From a checkpoint of a small transformer trained on Wikipedia.
Size: width 96, vocabulary 512.
Each number is 50 + 10 x the weight over its row's rms, rounded and kept within 0 to 99. Layers, rows and columns count from 0. The size before them is the row's rms in percent of the matrix's.

# layer 2 MLP down, 96x320, rms 0.356, rows 0-95, columns 128-191
110:44 59 61 57 59 29 37 43 31 59 59 45 40 43 54 56 46 47 59 59 56 55 48 24 66 73 50 28 45 69 63 48 51 52 38 58 63 46 30 54 60 70 45 47 57 62 60 29 48 50 66 69 60 51 60 53 47 57 49 53 43 52 40 63
092:67 40 66 44 34 53 72 57 48 48 48 52 49 27 48 45 59 59 63 32 49 46 57 56 57 34 52 48 70 60 55 36 57 57 68 66 62 37 59 68 53 61 53 43 52 52 45 39 52 56 34 58 50 60 54 35 38 45 52 61 43 50 38 67
098:49 51 73 51 70 54 33 40 52 47 37 48 50 41 51 51 41 67 54 60 64 43 43 45 41 47 46 54 46 29 40 50 39 50 44 57 52 62 73 45 55 72 57 51 64 51 37 42 17 39 41 37 40 60 63 23 38 63 56 39 56 53 50 52
099:54 49 74 45 62 36 46 44 61 85 39 34 45 39 47 35 59 64 51 38 55 40 37 46 53 53 46 66 56 46 40 42 57 72 50 52 61 71 70 54 58 54 62 49 58 40 49 28 41 59 56 57 44 41 39 48 49 56 70 58 51 55 40 44
110:40 51 62 61 39 52 50 49 76 39 49 49 43 44 49 44 59 56 27 64 37 39 59 51 44 58 34 58 58 48 41 45 42 58 46 38 52 55 49 55 57 37 38 50 72 42 57 48 41 51 60 47 57 47 52 42 50 68 58 46 39 54 23 55
104:31 47 51 45 51 66 38 52 47 54 42 54 40 35 52 49 47 49 69 53 63 51 38 45 63 33 46 36 45 45 53 57 40 41 57 46 41 42 40 53 57 40 42 60 58 63 61 45 77 55 58 58 52 47 45 33 47 51 50 57 56 43 52 40
105:64 59 42 30 42 40 37 42 38 45 38 44 59 45 58 71 59 38 40 39 45 52 64 45 40 54 53 42 53 36 60 41 57 41 47 53 40 51 53 73 59 58 42 39 54 20 57 47 34 57 49 45 45 39 67 58 53 49 48 43 61 45 54 64
093:48 46 48 59 58 46 60 50 72 65 58 36 55 55 49 52 70 62 53 53 28 56 42 35 29 55 57 57 44 35 41 60 57 55 48 52 51 61 35 69 45 75 57 50 57 33 39 45 37 62 39 66 67 70 41 55 47 49 50 58 62 41 49 55
099:53 49 51 66 50 53 45 44 40 29 56 49 54 28 42 45 53 59 56 43 52 41 64 40 64 37 68 45 52 50 38 50 52 42 51 36 50 54 48 41 43 65 62 57 49 33 26 55 60 49 56 49 64 65 55 47 53 42 53 49 55 46 61 63
107:49 57 57 48 38 59 39 45 59 37 58 55 67 35 43 61 62 46 31 66 62 41 44 63 51 42 46 56 57 44 49 40 65 43 45 48 40 44 61 50 34 32 46 52 69 68 65 53 51 38 41 53 61 61 48 44 62 37 49 47 39 51 46 62
103:36 70 58 45 58 43 56 56 36 67 73 37 59 50 38 42 51 47 35 51 58 60 48 47 52 66 28 31 57 57 75 57 53 56 55 42 43 62 58 44 34 41 37 78 52 62 56 32 59 49 48 58 64 51 45 52 40 54 59 51 35 50 38 35
101:30 54 55 70 54 56 45 42 61 55 45 41 45 47 45 49 60 49 54 46 64 57 38 57 34 61 41 62 43 63 86 40 54 41 34 55 48 52 56 63 60 51 47 48 37 39 46 52 71 40 55 56 54 47 33 65 56 64 54 42 33 30 35 39
099:29 58 61 57 58 48 46 50 40 55 43 61 55 52 35 47 48 48 67 62 44 56 40 33 56 49 60 51 49 47 45 46 64 48 47 52 45 49 58 64 53 51 49 48 65 42 51 52 59 57 44 52 37 57 55 51 56 45 47 53 52 40 58 42
096:61 47 53 55 44 52 54 48 53 42 67 50 48 50 42 56 69 59 42 52 62 54 41 52 40 55 60 59 51 75 58 59 54 43 63 46 59 48 61 43 28 55 56 43 40 33 56 37 58 36 68 35 59 35 59 72 55 34 47 74 42 44 33 62
101:56 43 42 37 33 48 41 63 55 39 52 69 43 44 54 60 38 37 37 56 52 67 41 46 42 45 47 42 60 47 39 48 42 50 56 51 65 57 34 48 41 51 39 55 34 69 56 61 57 41 56 60 29 43 46 63 34 58 54 43 39 46 45 40
098:52 44 31 37 22 58 58 46 50 62 46 36 56 48 57 43 48 53 31 51 47 40 48 58 56 65 41 53 50 37 44 71 46 68 53 40 41 62 30 60 38 31 50 67 51 49 42 45 61 54 37 44 52 54 50 61 55 36 47 44 62 62 41 48
096:55 62 42 39 40 54 63 41 35 49 45 41 51 32 59 41 61 43 63 57 40 41 41 50 42 63 65 28 55 42 41 61 58 61 36 49 62 48 53 60 54 41 49 38 44 52 35 56 45 45 46 41 65 52 42 70 49 54 59 53 56 54 53 42
098:53 51 56 40 54 49 57 60 52 60 43 39 38 52 43 37 54 59 70 40 39 55 44 53 55 56 63 57 61 42 27 47 50 48 51 23 50 43 55 56 47 55 57 54 31 39 45 63 25 62 49 53 58 51 56 42 48 58 51 48 64 50 31 56
101:45 51 27 55 46 69 55 56 38 55 49 55 29 48 36 45 56 54 56 49 59 54 48 59 34 57 60 53 72 36 50 42 51 56 58 75 52 55 39 43 69 49 68 55 50 58 56 48 38 46 55 38 36 55 64 42 39 39 53 62 24 52 48 51
107:55 35 54 52 52 40 72 56 40 61 62 31 47 58 54 41 57 50 59 58 52 50 37 51 64 30 54 47 39 59 31 70 53 54 50 45 29 49 40 55 43 52 58 66 44 51 43 50 59 53 51 58 52 35 71 73 34 78 66 47 66 45 62 54
100:52 57 66 39 70 68 41 51 55 52 52 46 60 59 33 59 42 54 40 65 53 44 58 43 64 49 61 55 61 56 49 40 42 67 37 58 64 35 56 37 63 48 44 48 57 52 45 50 38 30 50 52 39 48 53 54 60 55 46 65 62 45 63 41
097:46 53 46 43 40 48 54 67 46 46 48 65 48 43 62 59 57 53 46 68 39 47 61 55 42 43 54 31 79 43 43 62 46 32 44 34 55 40 57 55 51 61 54 55 60 41 45 37 41 48 39 63 53 44 55 49 44 25 49 28 68 17 38 56
090:51 53 50 45 58 58 48 46 60 60 57 64 61 54 49 45 47 54 53 61 41 38 48 52 62 55 58 50 45 50 47 66 48 43 36 47 51 54 61 55 36 50 49 49 41 63 38 21 68 59 59 49 60 60 45 41 42 36 42 45 36 42 48 63
106:54 51 54 66 43 44 53 46 77 57 61 54 49 40 44 48 54 47 49 51 64 59 43 62 56 47 44 48 56 64 52 43 54 49 45 52 57 47 33 44 54 62 47 46 62 56 49 41 46 53 59 59 48 54 56 60 66 43 47 39 72 48 43 58
103:64 51 52 62 58 56 42 41 42 35 46 40 45 44 50 48 58 55 33 53 37 50 38 50 50 56 33 57 43 48 57 63 58 53 55 44 41 48 50 48 50 53 57 70 37 48 67 60 36 46 53 46 53 43 44 40 46 68 49 33 51 50 48 67
099:40 47 56 51 41 44 36 71 34 56 47 50 47 26 44 45 44 61 68 40 50 62 49 47 58 37 40 26 64 42 70 50 51 53 41 47 52 42 41 49 46 69 53 42 64 28 46 60 57 53 59 63 57 51 32 53 47 45 58 50 61 49 48 56
101:60 52 51 37 51 48 62 29 37 38 33 41 60 62 64 37 58 55 37 53 59 52 58 51 71 57 56 53 57 59 59 44 49 60 49 50 51 55 52 41 61 38 52 53 50 62 43 31 34 34 62 28 69 55 65 54 59 55 50 40 42 52 47 49
092:35 63 54 39 47 25 48 71 47 47 40 49 41 50 43 48 49 42 26 38 51 40 59 44 38 29 35 53 44 66 43 39 57 53 54 59 58 49 40 56 57 44 65 47 68 39 70 75 57 48 58 55 39 38 60 57 47 44 39 55 44 61 50 62
097:58 52 42 45 56 36 60 58 62 31 58 42 40 44 58 39 57 59 63 47 63 66 42 39 48 47 38 49 57 56 61 51 42 48 43 52 27 56 48 45 43 47 36 28 78 40 49 63 50 52 42 38 51 59 41 61 48 39 43 55 41 59 65 46
107:35 59 52 57 49 54 53 52 33 49 65 54 39 40 54 57 44 32 59 58 31 57 53 46 72 50 51 31 36 48 66 53 27 44 52 55 47 54 53 42 55 47 37 29 55 47 23 63 61 58 54 44 35 37 54 55 43 63 36 46 45 47 55 49
098:46 40 41 57 47 58 59 60 52 48 50 47 55 68 38 55 38 46 55 53 38 57 48 44 37 50 43 30 49 44 65 60 57 40 57 46 47 38 60 41 48 48 56 47 43 74 48 65 75 54 56 52 60 51 47 48 54 35 47 58 47 68 40 53
095:58 59 49 56 62 50 51 54 65 52 59 62 43 49 60 60 43 59 49 50 44 36 56 43 68 53 56 67 58 44 41 41 53 55 52 43 37 46 34 23 53 31 44 50 44 57 59 38 44 60 62 49 48 32 52 48 47 47 31 40 49 61 73 55
088:60 52 38 48 36 48 51 55 51 51 36 52 47 43 55 46 36 49 54 48 48 37 44 45 60 48 38 54 41 41 34 39 52 56 36 27 35 56 39 36 47 48 59 63 41 52 31 38 48 45 39 45 61 45 35 59 53 60 45 50 43 49 33 39
101:48 51 55 37 52 58 38 48 42 46 47 55 55 52 56 69 65 52 33 42 72 64 46 50 49 57 53 29 46 59 64 33 61 44 41 64 52 51 46 54 42 66 59 59 60 50 57 48 45 27 44 71 50 48 44 55 36 43 37 42 50 42 47 53
102:59 52 52 54 42 67 45 62 59 61 56 62 41 54 52 57 60 51 57 49 44 44 39 49 52 53 48 58 43 44 61 43 55 43 38 51 45 66 34 69 52 45 52 62 62 52 55 67 66 66 50 45 51 59 60 43 48 44 47 62 57 50 47 61
111:44 37 61 55 41 35 39 44 56 54 66 48 59 62 34 28 37 65 52 54 56 36 37 48 51 51 47 53 43 42 40 67 53 45 44 49 34 60 63 56 45 44 65 51 55 67 50 39 52 47 52 52 44 41 55 37 58 50 55 33 33 68 53 44
109:52 59 55 58 46 66 48 55 43 63 64 47 38 58 66 54 38 37 33 56 61 40 49 60 72 37 43 66 47 41 41 44 58 52 34 52 28 48 26 65 48 74 55 62 50 47 38 46 28 40 34 54 52 47 60 37 55 65 56 45 44 42 41 57
102:29 55 63 52 50 51 50 62 49 42 55 57 56 49 59 59 43 47 38 44 28 67 62 43 42 36 49 32 58 67 67 50 49 55 57 48 51 43 36 41 75 36 57 44 63 54 48 48 61 45 46 46 48 51 42 37 37 26 52 45 55 34 48 37
103:45 63 41 61 23 58 55 62 36 64 43 52 36 43 62 58 46 58 56 54 52 33 53 51 47 61 61 63 48 52 40 36 45 38 47 46 38 64 34 52 50 19 47 38 52 45 42 77 26 47 49 53 56 53 65 36 52 47 48 45 38 45 47 72
100:36 49 57 32 49 27 64 39 59 36 40 54 47 39 65 48 46 37 54 66 63 37 63 52 46 45 48 38 45 55 43 42 42 42 50 36 48 37 45 49 59 50 70 37 53 29 56 40 49 40 55 54 53 69 64 51 55 30 56 47 49 57 66 65
094:55 50 57 49 48 35 51 67 51 40 46 62 38 60 60 52 50 50 59 59 52 85 42 60 36 45 50 42 50 44 56 42 43 59 52 44 32 49 41 58 41 79 62 54 46 27 46 54 43 41 47 45 44 51 64 62 59 41 62 36 56 37 57 58
112:49 47 50 59 28 44 51 68 40 59 68 66 44 44 47 36 52 47 47 53 56 53 51 63 33 39 54 30 52 59 48 61 34 36 41 41 41 24 54 58 64 62 43 42 56 47 59 41 62 56 51 54 45 36 52 49 34 49 50 62 40 51 60 44
106:54 46 58 50 46 54 53 69 43 39 39 47 51 46 53 47 55 53 54 65 37 52 40 63 57 37 40 47 43 31 43 54 39 55 31 56 48 69 50 46 60 53 57 59 57 59 62 50 64 53 47 50 45 39 45 28 75 36 43 47 41 58 58 54
098:64 51 48 58 43 42 49 44 46 42 64 52 47 54 42 54 49 53 56 50 47 54 49 55 54 54 57 57 64 53 47 36 47 50 29 64 47 60 53 42 53 46 52 55 37 46 29 58 57 26 41 62 47 55 44 85 53 65 65 44 54 38 54 64
104:59 51 58 51 46 66 58 37 65 46 39 46 50 41 71 47 36 41 60 46 48 38 53 50 42 44 43 55 63 48 35 31 52 53 42 46 44 49 59 30 71 45 44 43 61 47 46 41 52 45 43 45 47 38 66 64 52 67 51 25 42 50 49 47
105:36 58 41 38 68 55 45 61 29 52 36 59 46 63 35 40 55 39 38 53 47 55 53 61 53 48 50 70 47 30 40 52 47 42 65 56 50 62 58 50 46 44 54 42 56 33 38 30 46 56 40 45 48 42 62 73 48 54 50 59 54 47 56 47
101:50 43 29 43 54 29 40 40 52 66 49 55 62 52 43 52 57 49 54 58 53 54 40 44 52 50 45 40 70 53 49 60 52 32 55 49 54 55 59 56 36 40 57 41 39 56 53 44 62 60 64 36 66 49 43 68 53 48 47 36 38 74 46 57
092:59 46 50 50 40 65 63 50 68 63 79 42 50 52 64 49 57 59 61 53 43 64 63 54 53 42 51 54 54 46 73 33 56 49 54 42 43 34 32 51 46 35 48 62 48 45 52 45 54 44 62 54 50 32 51 40 50 26 48 63 65 43 46 50
103:50 41 57 60 47 50 31 45 49 48 41 58 50 41 56 61 39 67 39 53 54 67 59 47 42 46 51 65 50 32 53 44 49 41 50 54 48 52 28 57 42 71 51 63 47 59 44 62 55 53 38 49 38 53 43 55 52 53 46 33 45 46 78 58
097:46 46 61 29 55 80 34 66 52 53 55 52 58 45 49 49 21 40 45 45 45 40 42 51 75 28 31 49 45 60 50 41 49 48 50 34 57 55 49 35 43 57 61 53 53 36 44 45 57 67 44 55 58 57 66 53 44 53 56 62 46 48 76 39
093:47 52 58 45 44 58 60 57 25 39 47 51 52 55 35 60 41 52 45 50 54 42 37 42 52 32 61 57 62 44 44 46 41 37 37 49 50 60 54 50 43 54 31 61 52 62 47 59 30 51 44 63 57 59 41 36 51 37 39 56 55 64 68 72
099:55 34 47 58 47 37 65 49 52 39 57 42 39 42 53 46 47 65 37 58 34 67 50 47 32 38 44 49 67 46 76 52 35 60 58 65 32 47 49 48 39 78 44 55 37 14 49 45 23 62 52 41 56 43 71 61 53 32 37 17 39 57 49 57
097:49 53 48 59 49 57 39 69 52 59 54 45 26 36 51 46 54 51 63 73 53 47 47 55 57 65 47 58 64 53 40 70 63 53 45 28 42 52 58 55 57 41 50 49 30 27 52 49 52 46 56 47 55 48 76 72 50 34 49 37 44 31 36 58
098:38 56 55 51 72 60 53 52 60 51 41 56 49 39 57 48 46 49 55 24 44 57 47 49 41 50 45 73 70 39 50 30 71 50 60 51 46 49 70 48 52 68 52 57 48 47 58 50 42 66 48 60 33 45 65 43 51 52 30 56 60 62 60 47
105:41 43 44 46 64 59 60 49 62 55 39 54 31 42 47 49 70 48 45 57 47 66 56 46 65 36 74 36 56 53 48 53 51 39 58 42 51 40 33 35 71 64 50 41 44 35 39 49 59 50 37 60 56 53 47 46 42 44 44 58 46 45 41 57
098:30 52 31 61 38 51 65 40 50 45 50 46 37 51 66 61 48 48 38 48 55 58 64 44 50 56 38 50 32 60 54 48 56 53 57 65 50 52 51 65 46 49 38 58 61 47 43 45 31 38 51 65 46 49 57 36 64 49 54 61 54 35 50 49
098:50 45 29 58 54 59 49 40 43 55 60 50 42 47 31 52 46 32 39 50 39 44 43 34 64 38 55 52 42 28 64 45 52 56 70 47 33 42 56 29 50 69 53 45 40 52 49 62 50 58 51 51 51 32 40 50 54 58 64 63 45 45 41 58
104:36 46 45 53 60 54 36 34 35 56 58 62 39 38 39 42 46 53 25 57 59 50 52 66 48 64 51 57 58 54 66 62 75 59 52 50 38 44 48 54 50 51 41 45 36 65 47 15 46 54 67 35 35 36 57 57 54 52 58 40 30 60 60 44
101:65 51 29 54 42 42 59 39 65 52 41 43 64 56 42 66 70 48 49 67 55 69 67 55 28 51 77 54 45 40 52 52 47 43 44 46 48 44 39 55 47 54 54 39 48 52 52 48 58 51 44 45 46 47 35 49 46 48 52 24 54 38 48 46
091:69 56 33 74 52 41 57 52 63 53 59 39 48 38 56 44 55 67 60 52 39 37 61 44 44 39 40 46 54 73 62 48 58 65 53 43 39 58 41 58 49 35 50 60 48 65 65 49 70 54 32 50 55 67 40 58 55 51 42 39 37 48 44 67
107:41 50 55 59 60 57 50 59 40 43 36 52 54 35 59 46 48 45 61 52 44 49 54 47 48 54 54 45 58 43 52 47 39 52 41 62 38 38 50 59 59 26 51 48 56 34 48 34 75 47 56 52 43 34 33 41 58 45 49 49 26 68 47 34
100:62 65 61 54 59 32 32 57 44 61 57 43 45 43 44 31 61 55 47 48 54 37 53 42 54 40 50 55 47 43 47 40 63 51 62 45 41 70 55 37 57 62 49 54 37 22 20 36 53 39 40 38 36 64 80 58 51 65 58 45 55 48 56 54
086:32 33 38 42 44 41 48 52 47 43 40 44 50 38 31 62 54 53 63 26 54 66 50 48 42 34 43 64 61 54 42 33 54 56 52 60 64 48 37 39 42 53 41 56 34 35 41 45 52 61 34 64 42 49 58 34 51 53 55 30 56 45 46 55
106:46 40 40 49 47 62 46 44 68 33 61 38 58 52 68 43 55 66 49 45 43 51 54 41 45 53 49 47 61 49 68 64 63 62 54 51 49 51 57 46 39 52 48 51 47 46 64 71 70 47 54 48 46 63 25 51 73 60 62 68 38 68 33 47
096:41 59 77 39 61 67 48 56 50 65 35 50 67 63 68 60 68 46 63 67 61 56 45 36 48 43 51 53 22 53 42 58 44 44 54 52 55 54 44 55 48 61 34 51 41 69 43 40 55 54 50 41 49 54 56 45 44 53 59 67 51 49 44 50
106:59 48 40 42 50 24 60 54 51 68 58 53 58 59 54 63 44 60 53 58 62 48 67 47 64 51 64 54 71 63 50 47 43 59 51 56 54 47 60 46 56 65 41 58 44 28 68 59 46 37 48 40 48 47 56 69 43 57 53 58 49 54 54 52
097:51 62 52 61 58 44 36 53 40 70 56 39 54 40 64 39 40 40 44 54 55 66 49 49 57 60 62 44 59 61 57 60 56 64 49 30 58 54 30 53 56 41 55 57 49 63 62 27 37 51 45 62 40 23 39 52 55 73 60 60 42 44 37 47
099:43 52 48 60 39 61 56 47 54 67 69 39 40 32 40 41 56 53 51 54 52 62 55 30 44 53 45 72 66 48 41 42 48 44 34 54 58 48 54 51 52 48 41 57 35 38 52 37 53 52 60 39 56 40 60 53 52 35 48 38 48 59 51 30
100:47 63 54 47 45 67 53 57 49 51 23 44 58 52 48 54 43 42 43 49 52 71 59 51 52 53 46 41 46 56 44 58 49 40 65 52 57 57 45 32 55 47 52 52 40 60 53 59 57 59 57 38 40 40 47 62 34 39 60 74 59 60 57 61
098:64 60 38 45 63 51 44 51 34 53 58 46 28 49 64 49 52 48 49 38 41 37 70 49 52 53 41 57 73 48 34 47 37 70 46 55 46 54 45 65 47 43 53 44 46 31 56 47 56 48 58 50 34 51 74 51 28 51 57 41 44 40 56 46
107:62 62 46 50 43 41 50 57 64 35 20 54 54 57 60 48 46 44 38 58 54 57 46 35 50 38 49 53 46 46 68 53 65 42 36 50 58 40 54 60 62 47 41 54 50 53 47 68 40 39 37 44 60 55 46 38 59 46 58 41 38 64 42 56
108:61 52 62 47 52 41 65 72 46 35 51 55 43 40 51 30 69 56 63 42 45 61 55 39 55 63 59 41 54 47 63 50 52 39 61 62 47 53 61 65 80 55 37 63 53 37 35 60 43 44 44 45 69 52 61 57 56 40 46 73 48 45 37 63
106:52 28 46 54 54 40 52 48 37 59 47 38 55 61 59 60 53 59 39 44 45 51 52 32 68 32 40 50 64 55 66 42 52 61 27 51 47 63 51 68 56 48 63 49 38 58 64 52 46 42 55 65 46 62 44 63 63 66 42 23 49 42 39 49
093:27 58 59 53 69 43 43 63 51 48 49 63 30 55 50 38 47 36 58 58 52 47 56 39 65 46 39 47 65 62 33 55 52 40 59 62 66 43 49 53 58 32 42 45 61 91 45 56 43 46 57 50 46 32 51 48 37 56 42 64 37 50 47 62
101:40 69 41 23 52 50 65 55 33 46 60 51 53 56 53 55 45 53 41 43 47 53 54 50 36 51 67 65 49 47 67 53 43 75 55 46 26 46 63 44 39 58 54 36 52 33 45 42 55 48 49 46 62 58 47 61 55 37 27 24 41 58 40 43
104:65 41 29 45 67 60 50 55 51 51 36 52 44 61 58 60 25 42 37 43 53 41 53 65 52 55 54 45 44 53 63 45 64 45 44 31 44 62 70 52 41 52 61 34 51 31 43 63 26 52 53 44 78 53 63 50 41 54 50 48 65 39 40 54
096:59 45 40 32 48 49 48 35 40 48 45 51 47 54 37 61 38 44 50 51 55 58 21 60 64 64 61 66 57 36 38 49 58 59 55 38 52 48 79 47 57 64 43 45 38 62 35 41 48 47 56 65 42 40 76 65 43 70 55 56 49 40 58 31
106:38 55 39 50 55 54 52 51 47 44 21 44 59 39 59 55 47 55 64 57 46 64 54 46 57 44 67 33 59 57 75 26 55 42 29 50 59 43 63 54 40 45 56 65 60 33 23 57 57 66 59 51 52 59 49 56 47 55 41 45 53 47 57 41
094:54 42 57 54 29 48 56 54 38 46 55 40 46 38 76 44 68 45 66 41 50 51 50 50 39 44 62 55 64 62 49 41 73 49 32 61 45 47 50 49 54 61 59 49 59 55 53 52 47 61 62 47 51 55 37 46 66 40 55 74 44 41 48 59
101:35 62 51 40 38 57 56 46 62 52 43 59 54 65 66 58 51 43 31 41 75 46 48 27 53 40 38 55 55 49 51 53 49 56 58 41 47 37 58 54 59 50 51 51 60 41 42 50 57 48 42 44 75 47 31 50 70 54 41 72 52 66 62 44
095:44 50 71 47 57 55 49 32 64 53 39 55 51 53 42 42 59 65 41 32 44 56 48 58 43 63 67 56 34 58 53 45 48 46 39 57 34 56 50 56 54 50 43 44 59 59 56 41 54 62 35 58 41 55 46 35 48 34 58 46 49 53 32 50
101:50 41 57 57 58 46 37 57 54 64 59 40 49 76 51 44 44 55 67 40 70 52 39 58 45 65 46 56 50 65 61 45 41 43 48 50 63 56 60 46 67 34 67 49 47 24 61 36 51 44 41 53 48 47 40 60 56 56 45 61 47 62 46 63
101:50 43 58 56 66 46 48 41 57 41 37 51 59 57 54 50 52 51 63 42 59 65 40 58 39 41 63 48 70 46 61 35 59 50 52 48 46 64 55 36 41 62 42 44 55 48 49 58 69 41 63 76 61 53 40 44 50 68 36 62 53 57 50 68
097:54 44 63 49 44 37 57 35 63 55 55 65 68 40 55 41 45 47 40 50 47 67 44 45 53 44 41 39 47 44 54 56 51 47 47 53 55 56 49 35 44 37 47 44 50 30 60 34 32 45 52 57 56 40 38 59 46 54 53 46 38 42 38 65
103:57 54 63 47 46 56 36 56 67 42 62 47 53 53 44 57 45 52 42 49 44 34 50 56 60 31 50 67 54 41 33 61 43 58 67 49 61 58 36 54 40 56 59 50 61 54 36 50 52 63 50 64 27 58 51 30 33 52 57 28 33 59 53 40
099:47 61 49 57 59 50 53 63 51 62 53 44 49 57 39 40 38 51 57 51 43 59 70 47 25 44 46 48 51 42 39 51 46 54 57 49 49 53 61 60 46 20 43 58 47 39 35 38 36 44 46 56 56 37 38 57 58 51 57 33 36 50 51 63
095:53 36 51 52 48 48 43 60 49 34 61 53 66 51 68 52 63 55 51 47 74 42 69 43 49 56 48 53 73 30 66 47 40 40 42 44 40 53 57 51 51 32 48 45 60 68 63 64 51 50 26 61 49 67 38 36 42 61 43 49 56 42 50 64
103:37 55 62 61 55 53 52 54 48 53 57 54 62 47 48 47 42 53 50 41 55 57 40 81 59 57 45 53 60 54 59 24 62 59 46 69 50 65 52 52 62 57 51 66 47 49 47 60 63 54 54 46 38 57 39 53 50 39 38 49 50 41 46 44
098:61 44 32 41 51 50 35 61 41 54 65 44 60 55 56 56 53 47 45 47 56 43 54 51 64 53 64 57 47 31 34 58 49 61 51 57 50 54 39 31 77 47 51 60 36 29 54 53 45 42 59 40 42 35 50 70 37 43 42 53 43 50 52 58
089:54 49 49 48 48 44 50 32 70 52 53 51 73 56 47 62 53 53 45 53 51 58 51 43 48 42 50 48 64 54 55 44 54 52 47 47 33 52 71 62 38 46 59 50 46 43 49 47 57 45 51 48 52 75 52 37 40 69 30 80 35 55 42 46
093:43 52 68 44 56 65 70 49 47 59 54 53 47 52 53 47 63 52 27 29 51 50 54 51 34 65 62 44 53 53 37 51 42 54 55 45 54 52 51 51 27 50 49 53 51 46 44 93 67 72 54 50 50 64 38 43 40 46 52 54 48 42 52 41
098:50 57 60 56 60 43 41 48 53 49 54 38 38 53 46 62 59 55 44 41 41 64 42 61 49 38 43 54 48 35 53 35 34 48 56 39 21 36 59 52 58 58 56 49 51 69 64 58 57 61 55 56 35 31 43 27 56 56 61 63 45 52 53 47
094:46 46 37 63 51 54 51 51 46 45 70 62 47 46 50 61 46 39 48 53 46 56 37 45 64 44 59 65 57 61 52 42 39 43 56 73 61 52 43 40 58 61 43 48 48 52 42 41 60 63 67 42 46 59 40 58 51 59 58 52 42 58 53 50
098:32 45 50 47 52 62 47 51 68 53 66 66 47 47 39 59 38 33 27 55 40 45 41 58 47 37 42 59 46 60 38 45 46 33 39 53 56 56 66 46 41 54 56 52 36 55 55 25 44 52 44 42 45 51 42 52 57 40 54 39 22 55 63 37
095:61 66 28 52 52 59 42 30 46 43 49 58 55 39 38 47 60 52 43 46 51 74 51 55 52 34 52 54 47 61 60 46 51 62 51 56 41 56 57 50 35 61 51 51 55 40 51 21 38 55 46 45 51 39 60 59 57 30 47 43 64 53 32 39
101:43 47 46 51 60 69 56 45 52 40 41 46 33 59 60 47 56 50 40 57 59 46 50 48 48 48 40 50 55 50 41 53 51 50 50 46 65 41 57 49 37 57 42 46 61 27 41 55 36 45 47 59 63 59 43 34 31 54 49 52 50 49 42 56